config = dict(
    beta2=0.99,
    grad_clip=2.0,
    doc_mask=False,
)
Each number is 128 + 24 x the weight over its row's rms, rounded and kept within 0 to 255. Layers, rows and columns count from 0. Numbers have three digits each. The size before them is the row's rms in percent of the matrix's.

# layer 13 MLP gate, 512x128, rms 0.268, rows 302-335, columns 64-127
097:154136098143122099125143145089168169125126113151113102119143142145118133122079191141072055136119133079095132121120128098132144089134124127128144124103106098113119095160137099127084126128101139
102:128140133166129132107176128149126160124158118119127106147105146117117149130109102128136148144156154157128081124169112127162120109125199115086120146131091079156106149135170111136100160181107174
095:179116135122110134117138131123152151180123202141148119082099164146127147159102124100153091119080121135133108110140143115127158133095116110117121155121161171162127153094108096136123144114163137
104:132174123116072147111115138121142132173139139127161059119128176150168128139094152131115134121139129121109150127135143127135140154088122102091094095114126105116139104087142109170146148077118100
094:132142120188134177184133120147098122146089099118101094150111132132099120123126134104120129113092133094137129165107125153145137134146107114135094060168126134115137125164133129150121105104136136
103:165138119173124142118131088071117142147115105141137130124132086130107102105082148173126131119075134115147109124109133138119136120128112099150137136114098123120105149113125120146073093145128118
095:116121113138130128133136105114140149131119074152124106126166142156107139140111132128155158161154111146114161120110109123082129127159102125093136122077108123108113125077124136088153159143145146
099:107156134157115121140126138144167087173144115146162161103140103102093107115116147147143065104123137147106121128141147097166174147151117122163121141091093132135121157133111166115122167142110088
099:126150143115193103125089133112139131153145134171147117130160147125076113164116122178121139129146155147167166143129144162111091149108114110179117124137157105171144126137142162128150112071149120
092:141170145157138098122106124156164173133106103102142117179129106131132090096106086169156094114130091114139133121120114104121133178129171152128145080124133104105124152137155097108150151112129115
100:147126127117146167128103141072150132134159125135130099142092134104085060131107121112145127124122127164131126104141132141130130159138100093113120080125105135116121114129158123112114132104114127
093:138156087129096122114166146125202120108122125143125112145122099124104141114139100158083123099095121113100167133141107160159104111162126107101109138137104108116145102112135153107093139144151088
105:147131160167133197154114107148139124119101140187153150126112122100125128113154178132109109144101175140144121151125136141179169148131093145094132146097189125143172108110162132091100117133125124
098:078101086080078140119138134137139146138102129132153098088127140142112092122140106157075147123126149132118105126104106125190109145147125111118106129121116157180124128113109117088138113109131136
099:136110134170122138133116092152119146181096160168135118137101125130136135102169129121086141132119135151128100141147124081122120151152147158121129170151081101175082139100117166121087129124139116
096:137116116150097124068119140128174161132119105156146093141155123140177118124127087140155142191131126176102111102102128141147153120090102127131096096140128167137117106169094138132065121116169155
094:114144095122109113147141147122152098113132098129136113121124111113131098063154153084147128092154161126176153091157148133114122144117107126161141108143168158145144177078119176138150118130102095
098:127134136103132164124136099116144106150123166128165127124116122161164133074140141157095110116094138146089101150111153090137132094136147097116096162131151114130133124151111118122137132134072152
104:154159145123128129119109124094122071118112155138154114134157141120125141158167103115102059121092125124138149149112098111140097131134145083148141132173125130113139113135126121157102147089164084
100:119157149131148114087140166152141123140128124182147108146119165106124088072113150097133142126140205128140128172126104130114101168122130119101133137122128086106111122080134124143154162155159099
092:135096143153152114133138156100139138103155098108139134130092139124141111132165112106165145138119096154141136117148179140141145151125131141126131154151128117148141126162108130143098111131172158
107:149122096113116105112146113174120121093125160126122154168147144145116156087116111094141122080090137113122135116092166092179138129136131115128175142117072127119107174179107145148116139080116126
108:115143125137130160190162124123110124164093168093117116142113125132169123105144122119142141142122144150113115105083093108116156068143119117126127104108139103142136162133166146099121139129098129
103:161155169126099130154099181126177173130168104137146083113135133147162153119106130128138139114133092134145141152132133082151149121134102092136096159100126186152108159128125141113178147144124116
102:144130110101115115148133148119130121105133132188160136203138127165182156131157131110182184116171076129135104153124108125096150144129120134150137142181164146134144101101088110132135094112149090
108:115126128132164063118104163115136078124118150152117143115124145140146128125158139121130101142134137123181097153101131139114166160114125141136175131123130149108172127134112149175085108129128110
099:148122108122117102115138163105107083146153108117129130091094161130146122092131124116120132112114157127130157125119128158150135105159164116165120114162118177103135152127096108134171118105145108
095:154163161096120090133138160135157116152124086104132144111108133122167129107144154151130132074091155095124113157146142124179128104110172132136157157141106121149115126135177118118123167107111119
107:128123122184089123115116143101111127124150135102105113140187156124125091130140147199130105140095178109135150120110122113146133099134116154106124152175117133158111120111122087135129131139155143
104:157138137139172153133105104138187144134143125127145153089131120131127144136124151117132119129124107124124113107154152145122093134167080119136146132153122136102142075132120094131127134101128163
096:098141111126096119118124107107117100150173119110130172127138146125150138093107133126140128128104151127106125088106187126104130070115144113114144130134144123098158140144143118171167105088161162
098:158097137118114141140066139077118129128152126158149180120107095140135164105126103131135149190130152133108120136130107151174150116131072139113122185132106089099175099096138086131134114175127150
098:110115089128131151152102114136118144113136125117139120138101171097174144132153168105110115089120127143098157077114116116132114108128094124095165144113105125176100088134137161131108148126090166
101:119121116100116117122177111152124116098150141156123156140148166136140105117111108123075116083109159149083145166112130148154110121162140132178135104115130119146138170146144126090094133087142128
# layer 13 MLP up, 512x128, rms 0.263, rows 302-334, columns 64-127
103:118124151111140115118124103028135113124098106177117144168155161120142109145088135128171140103166141159119119119127105130134185121131119136099137117153126119118165081136141116144107114079115114
098:119159073096095149131117154106140135117137101120115115123112134129127137090115124113094133124092120109121091136122123103113133111132136126129135150122111152123114139127137128140112093148107124
102:169103184112126106158177153154132171126148133155120129134115137123104117127172154097118098136109142164139146171141155109134092146141181087123144113146112124144110124153132130109105138116165117
101:133121115125147116067151156119126110143124110118111136102099208140117143140152070070137138135139136107138084142107135140135157096097140154110138139148107107126167135158112101134117178101121135
086:136104155132103085131087139129157130146089135093122118153113137142135129135148119153153099118188178151121150108131120137136095143135127103146157139131143150115145115141118116124132133197083085
107:135111151070149118161138139132141135133154192139119098129173139144100134109132130148107121134100155094176112113127080134124141139145159164132111111103147116162085122141127091139109123131104123
094:089117176113116095132125127128151121115126118148133136132141094155152133127123113114105164108104102140132093125175147133114110123151146163094095141160120139092135174172103099093103100094132092
102:124133117100140116144080174113137096148096102135146137108160093140134183120110126113092113162115143155119141077154133077165163127131136131101099124098174123139119129083123126118148152124193111
098:109110120129120120109129151076084126136122129144169125112114111109135094099116129122084161117166109155103119095189109137117126098134116100128153125131120142165141159120158121103173102071168081
098:101119148114123167131127182160081130095104110143102132107137132136146098105148101149113120138121106100104116064117156139120110179137131075122115134129144118153170182156131122087152124117121158
099:128112129104152154135126103108139125104132185087145139127135176143122131136140129118112101137113146120143126158129116137101131079154133117129146153106195145110140112141142117119189139144155206
101:146120152067112144122097138138153124136125104080136182116091130089142138163124131134098130115119147110131104149140117118159187120113123182110114111135084137165152102135148128136133104154134159
097:139144112077130116160144112119138107136153150096108100099126109147133133163166081166135127177126118129141118150115099118117149151140128151136112154124124133116143157098083120146140157138103143
093:117143122122133116183106172093114114144126143149139140131099128168130151159122088150104136157145143149156160156173107057133140161124151126149121126101134152148125126086123118142096139084180120
105:135176132129143139159100096138181154120179091125139095160127121168125116107124170132095133131133123140107111151141100132119125148126182133113071159116128130128114160109110134159091144126134133
105:144153159128159133145136134136125102118119101159133126134127147127123110139121159145087132132163149121150104118090105089163129125122117136083160130136134174130142111148158087163134124166129170
099:149087122102134130081082128127171133136190141174101103129135147105157092090161113100156104165125114139076129159081098141133143162137162142109119167122110114133136159155152120147124129160122096
102:143120091118120106105128143131149109123143142104125161124122135092075143121124131171167156159132100099139125153063143146130117169108158122110149114129169151091140114115119135083103122152120143
101:165134108120069096113093123134114080139143157134125135130128171137113159146148102113111147131094176127077123119110125162159140099133106127134105125117082099130129137150113099105118141094170139
098:147115094173143143128141093163084084153149115142153153135147111133130104137090145088147139145135108157093136102116151183171112121146137171135118099109138125114094103113122136141167109141111129
103:121110197138142144136096160155135117130106132139127099137129084127152165141148128136124137107097174131099178120105138133086172111132162140176122128133116117167134147105113135154128107141105113
110:102104088117149100136178111129146095124063147150140122127124121142149095146121133145110186144155173145117122188154102159137139189094143100146146134120158123111135115123078123111110133125135082
094:118133092113126132119135121129104125131109112122112173101125143089122123140161132111124102115094076128116113140130156125139122138175164140141125133159134146125150112092094085129127117151126092
106:147126106136148135112079188102132092115118149114163144158109118149144157139146119121128124148113106116118138137135152106120176216137122094121096161129141138116108112094115074125107107140147142
095:143089100110178116124115129114126126127179153137082142174099115127115131149139128111112090124101120139123164145129104110098174116073085135138163136091152106126126135099129088141182144124164140
109:096147115104151137079102133098183113123101144117144104154079128123111155090150142104127116125104146110117130121087114126116126107175097115120167121126145116096151129135102157124130112148140140
099:096099108118074088139108133136100121086123135144137149156138136128154098150139123141093121142151147121102089142146130132149158131138135144080125116147125086121161141131116117116137103157126146
097:108141119151127115114135130115131099132123117150145137098128143128141163161080167143117128154123146101139112130143097101104124108139113109087116119132098163146138117104111139148069123115130121
100:105162100139129150138128110167132117121150139156126151156130123110141138132136080102078109128123143142123081119192129133178149117073137139142148090121124154118087116149181160104147125132125123
109:135110119109142147123142129103108154116131123151126102140122118113111154126094161141108122110124167087091132124106149134172112130100125075111088138112125121106113158108202128124115132127141103
096:109102156118081125085105137187111135125116113135133161183134119156093110090106108100139098152123147112138160135133135116160074131143116155137133123148131126103116161148174159151128143122148136
102:099139103119134098125130115157137149088115097098164130106078137123116138128120143179145140119126155097184099118118099127178179126149117091114136133147091120126157141127142103163091094110108134
106:109127108133167159130083149135144107128110144106197151102146120107069110121116142104091147139100104140131116131106154136135128097111103122100114147131108111096166117122103149138164118166120139
# layer 13 MLP down (transposed), 512x128, rms 0.27, rows 302-334, columns 64-127
096:157132110175155140161123139076181144099169157129136127133105125135152130114089107143163082099092129140134129128097153141126133130157168110088121114118119123141114156090113134114115105106125138
095:207129118132104148131092124168126140123123142161147151119140125143077151143118113120111153106157139159118169134130101139115147152122126110147115123183156156100139127093096153132114100089078121
102:121158121140122147154139096175158148123110092161146139151139116115140078108120132117104097112127108125138068125160145117095120189150154142174116129136127086112115118144157084140101096133145142
097:134118105102133166133143136109145109112124150138086133130133119135122149151079115103130141119130122152123159131092167138132140131142134098172115141094099127167094137091145143153115111090129082
101:093119119098182148114135156126172102109129160111131119131174119175129133145129135121139144152113090128156122116134106169129122117120161121153149141132124150106147139159125115114101104116146137
105:133139118157116123133076164169096160124165104139122109146170096167134155175117127138116143129122127115117126149112130150110152141124100163156067116150138120109130160098153143131149104170138067
091:129150144129146123111129136142150104158155179158138125152130188129142160131154133190112104153168120162171132110165145149133109120119126132116151112140138129119164109092114146131154161134190171
099:107141122169167138109161132112116159174115137119131121143161095134151127127149155106175146099081091141122123093146074129167127081112106142109092123143113157126137127118181159153120087107083122
096:083114184149078109114130118100153144123138107092150133121140125151167128083136140116086125169156095112110141114082105149122115133113126128130157125119106108105161122163088124132147115175143098
095:149117142132131116100136135105125112163103130127150184104110117132113132145151163088141165131106131145125128150134120093132108093144109105141150199168086104134129104071144131144080129128117134
099:116186105145137108122174120166122112104142084127123141167166114129117053120146092122137144091132137173156098111118103127113138143095139100110136185170114150127126136114145184122107098136140126
094:117120126128106136128109127106096086114171153138152117118106098093117132108146154157117131139114126132055108159137111153140107134093134168152106084173119144104123162066147105160110060137116119
095:130116096159124175117158134134135120144139106161093158104086108131103117114118111143152143142130146142128130094114110102133170137103180127125139112125139122168135105080107133121137149140093138
106:115116092145117103152123126114107148168136127086151141150139148087154139094098148138151116128111176129152141163152136137174140124159086094132120110099135129155184159061125077144099131127129134
104:131117124112150156118107101101103120138132130150122152087146129076138152130087100163116103145092096133141176135135138139086115142135152123155165123089136052134154120102153167131167131137127142
106:142120129111135146125129112156136106075170092113136110176123163157146089175099111106106103110127139105149083117093102117118136150130132179104125133130128070100108079161109098099155155114169088
092:120146089124115083082131153106134140152127140130089104111162113140109135135153117162130124135097130144069152173140103090116122142158120130122104116132181077125100104166164155160143124161158126
111:135114106123118138158135141154144168115154113128126120136110129133117140112162154139163155088107119109206140092138172093126114133120116127102144183125164171145165129111119096165114130085153106
105:164124161160146125130134089078072140111130130123128107137111124135101139117114119119112111124099121081104129122102128114086073161164099080118135134153109106080112110132137138149097081126133090
092:154145114086158148128118150158129200140175118089119156113113140122091120133082171134123147136088142140136107133179118109128117122132091138132121128162137116168159160102117110116146130110132153
106:120134149155156177138130135166080152160146108119092124108134126121120109124130133120156170103155163125135147074110151119106124173120088128084143115146159114130126129094125145107133125173131076
108:077092126081128134135120101068131138114193098088119170122134132108112134151117134132142108133124114090122120130143102156143124193149145101152141111129165139141182139121142122137104178113134150
100:156122124092130100126094161139156130120125144122148144144157125157151108124185094134150115118161131074126109118131143096163135146110130139117104149136148153140149151123098089134153127121100135
103:105128084162134112142124150126165083143143138115117176153123166157123130137119095105135156137116149114136120179147136130135098137100181108120143110125182136129127097162127120144126056122143104
095:117118104139188137127129170155128146124115085114139116107176132151111155193118085111132121139131180105066162119156154126118115106148153122118114142109104102150089123119124119158122156097137153
093:095114137137083160132159123150102132157149140100169113131123113140170167168127103151137131132115137123136139133127158116144082084161093120119135117137113090110078146084116146134139152096139148
099:133162134174127114127134138088105107097114111132131119183162122150081100131138117171143106151097137115122133147118094110143103114163082128135134120109129114115147116093126130145106118133101148
097:130152131175124122130082155129119090134144173149119149165114146086102158114155142144117111144105118125135141135124094158109150143105185119114129083139095143138130122135124070122104123176116168
096:119134136091163148113122131133145154138164106137131096142157141156129111126098148101118124136101125091138136118169116138173155095161141149158149142125173139137106157105130126135119132108115114
106:159108130150099130132151099149124140148162161160137124111157155080104131156131087124124111135133155077128136134124095111154171171122125142123091095143130116149152137172166140122132112111107142
095:064154137115129153148145155137084103111139137110116098112158092114168135149120125124124100133127126114133126099095094141167112122130155078136152142179098123125122122146147134115131166103164149
109:106142135142140054104135154129091113147133141115154142120110135105146127119132156132125066183116134132170107150111073113108145149093081139130138116133134111140161098072184112146127135144126193
104:101097156132081113189116107103170186139127087135083118096115132093139164140137151145182132078134164121134166146131146154135139119129110109129119119114138113137112101098126135152117141168169134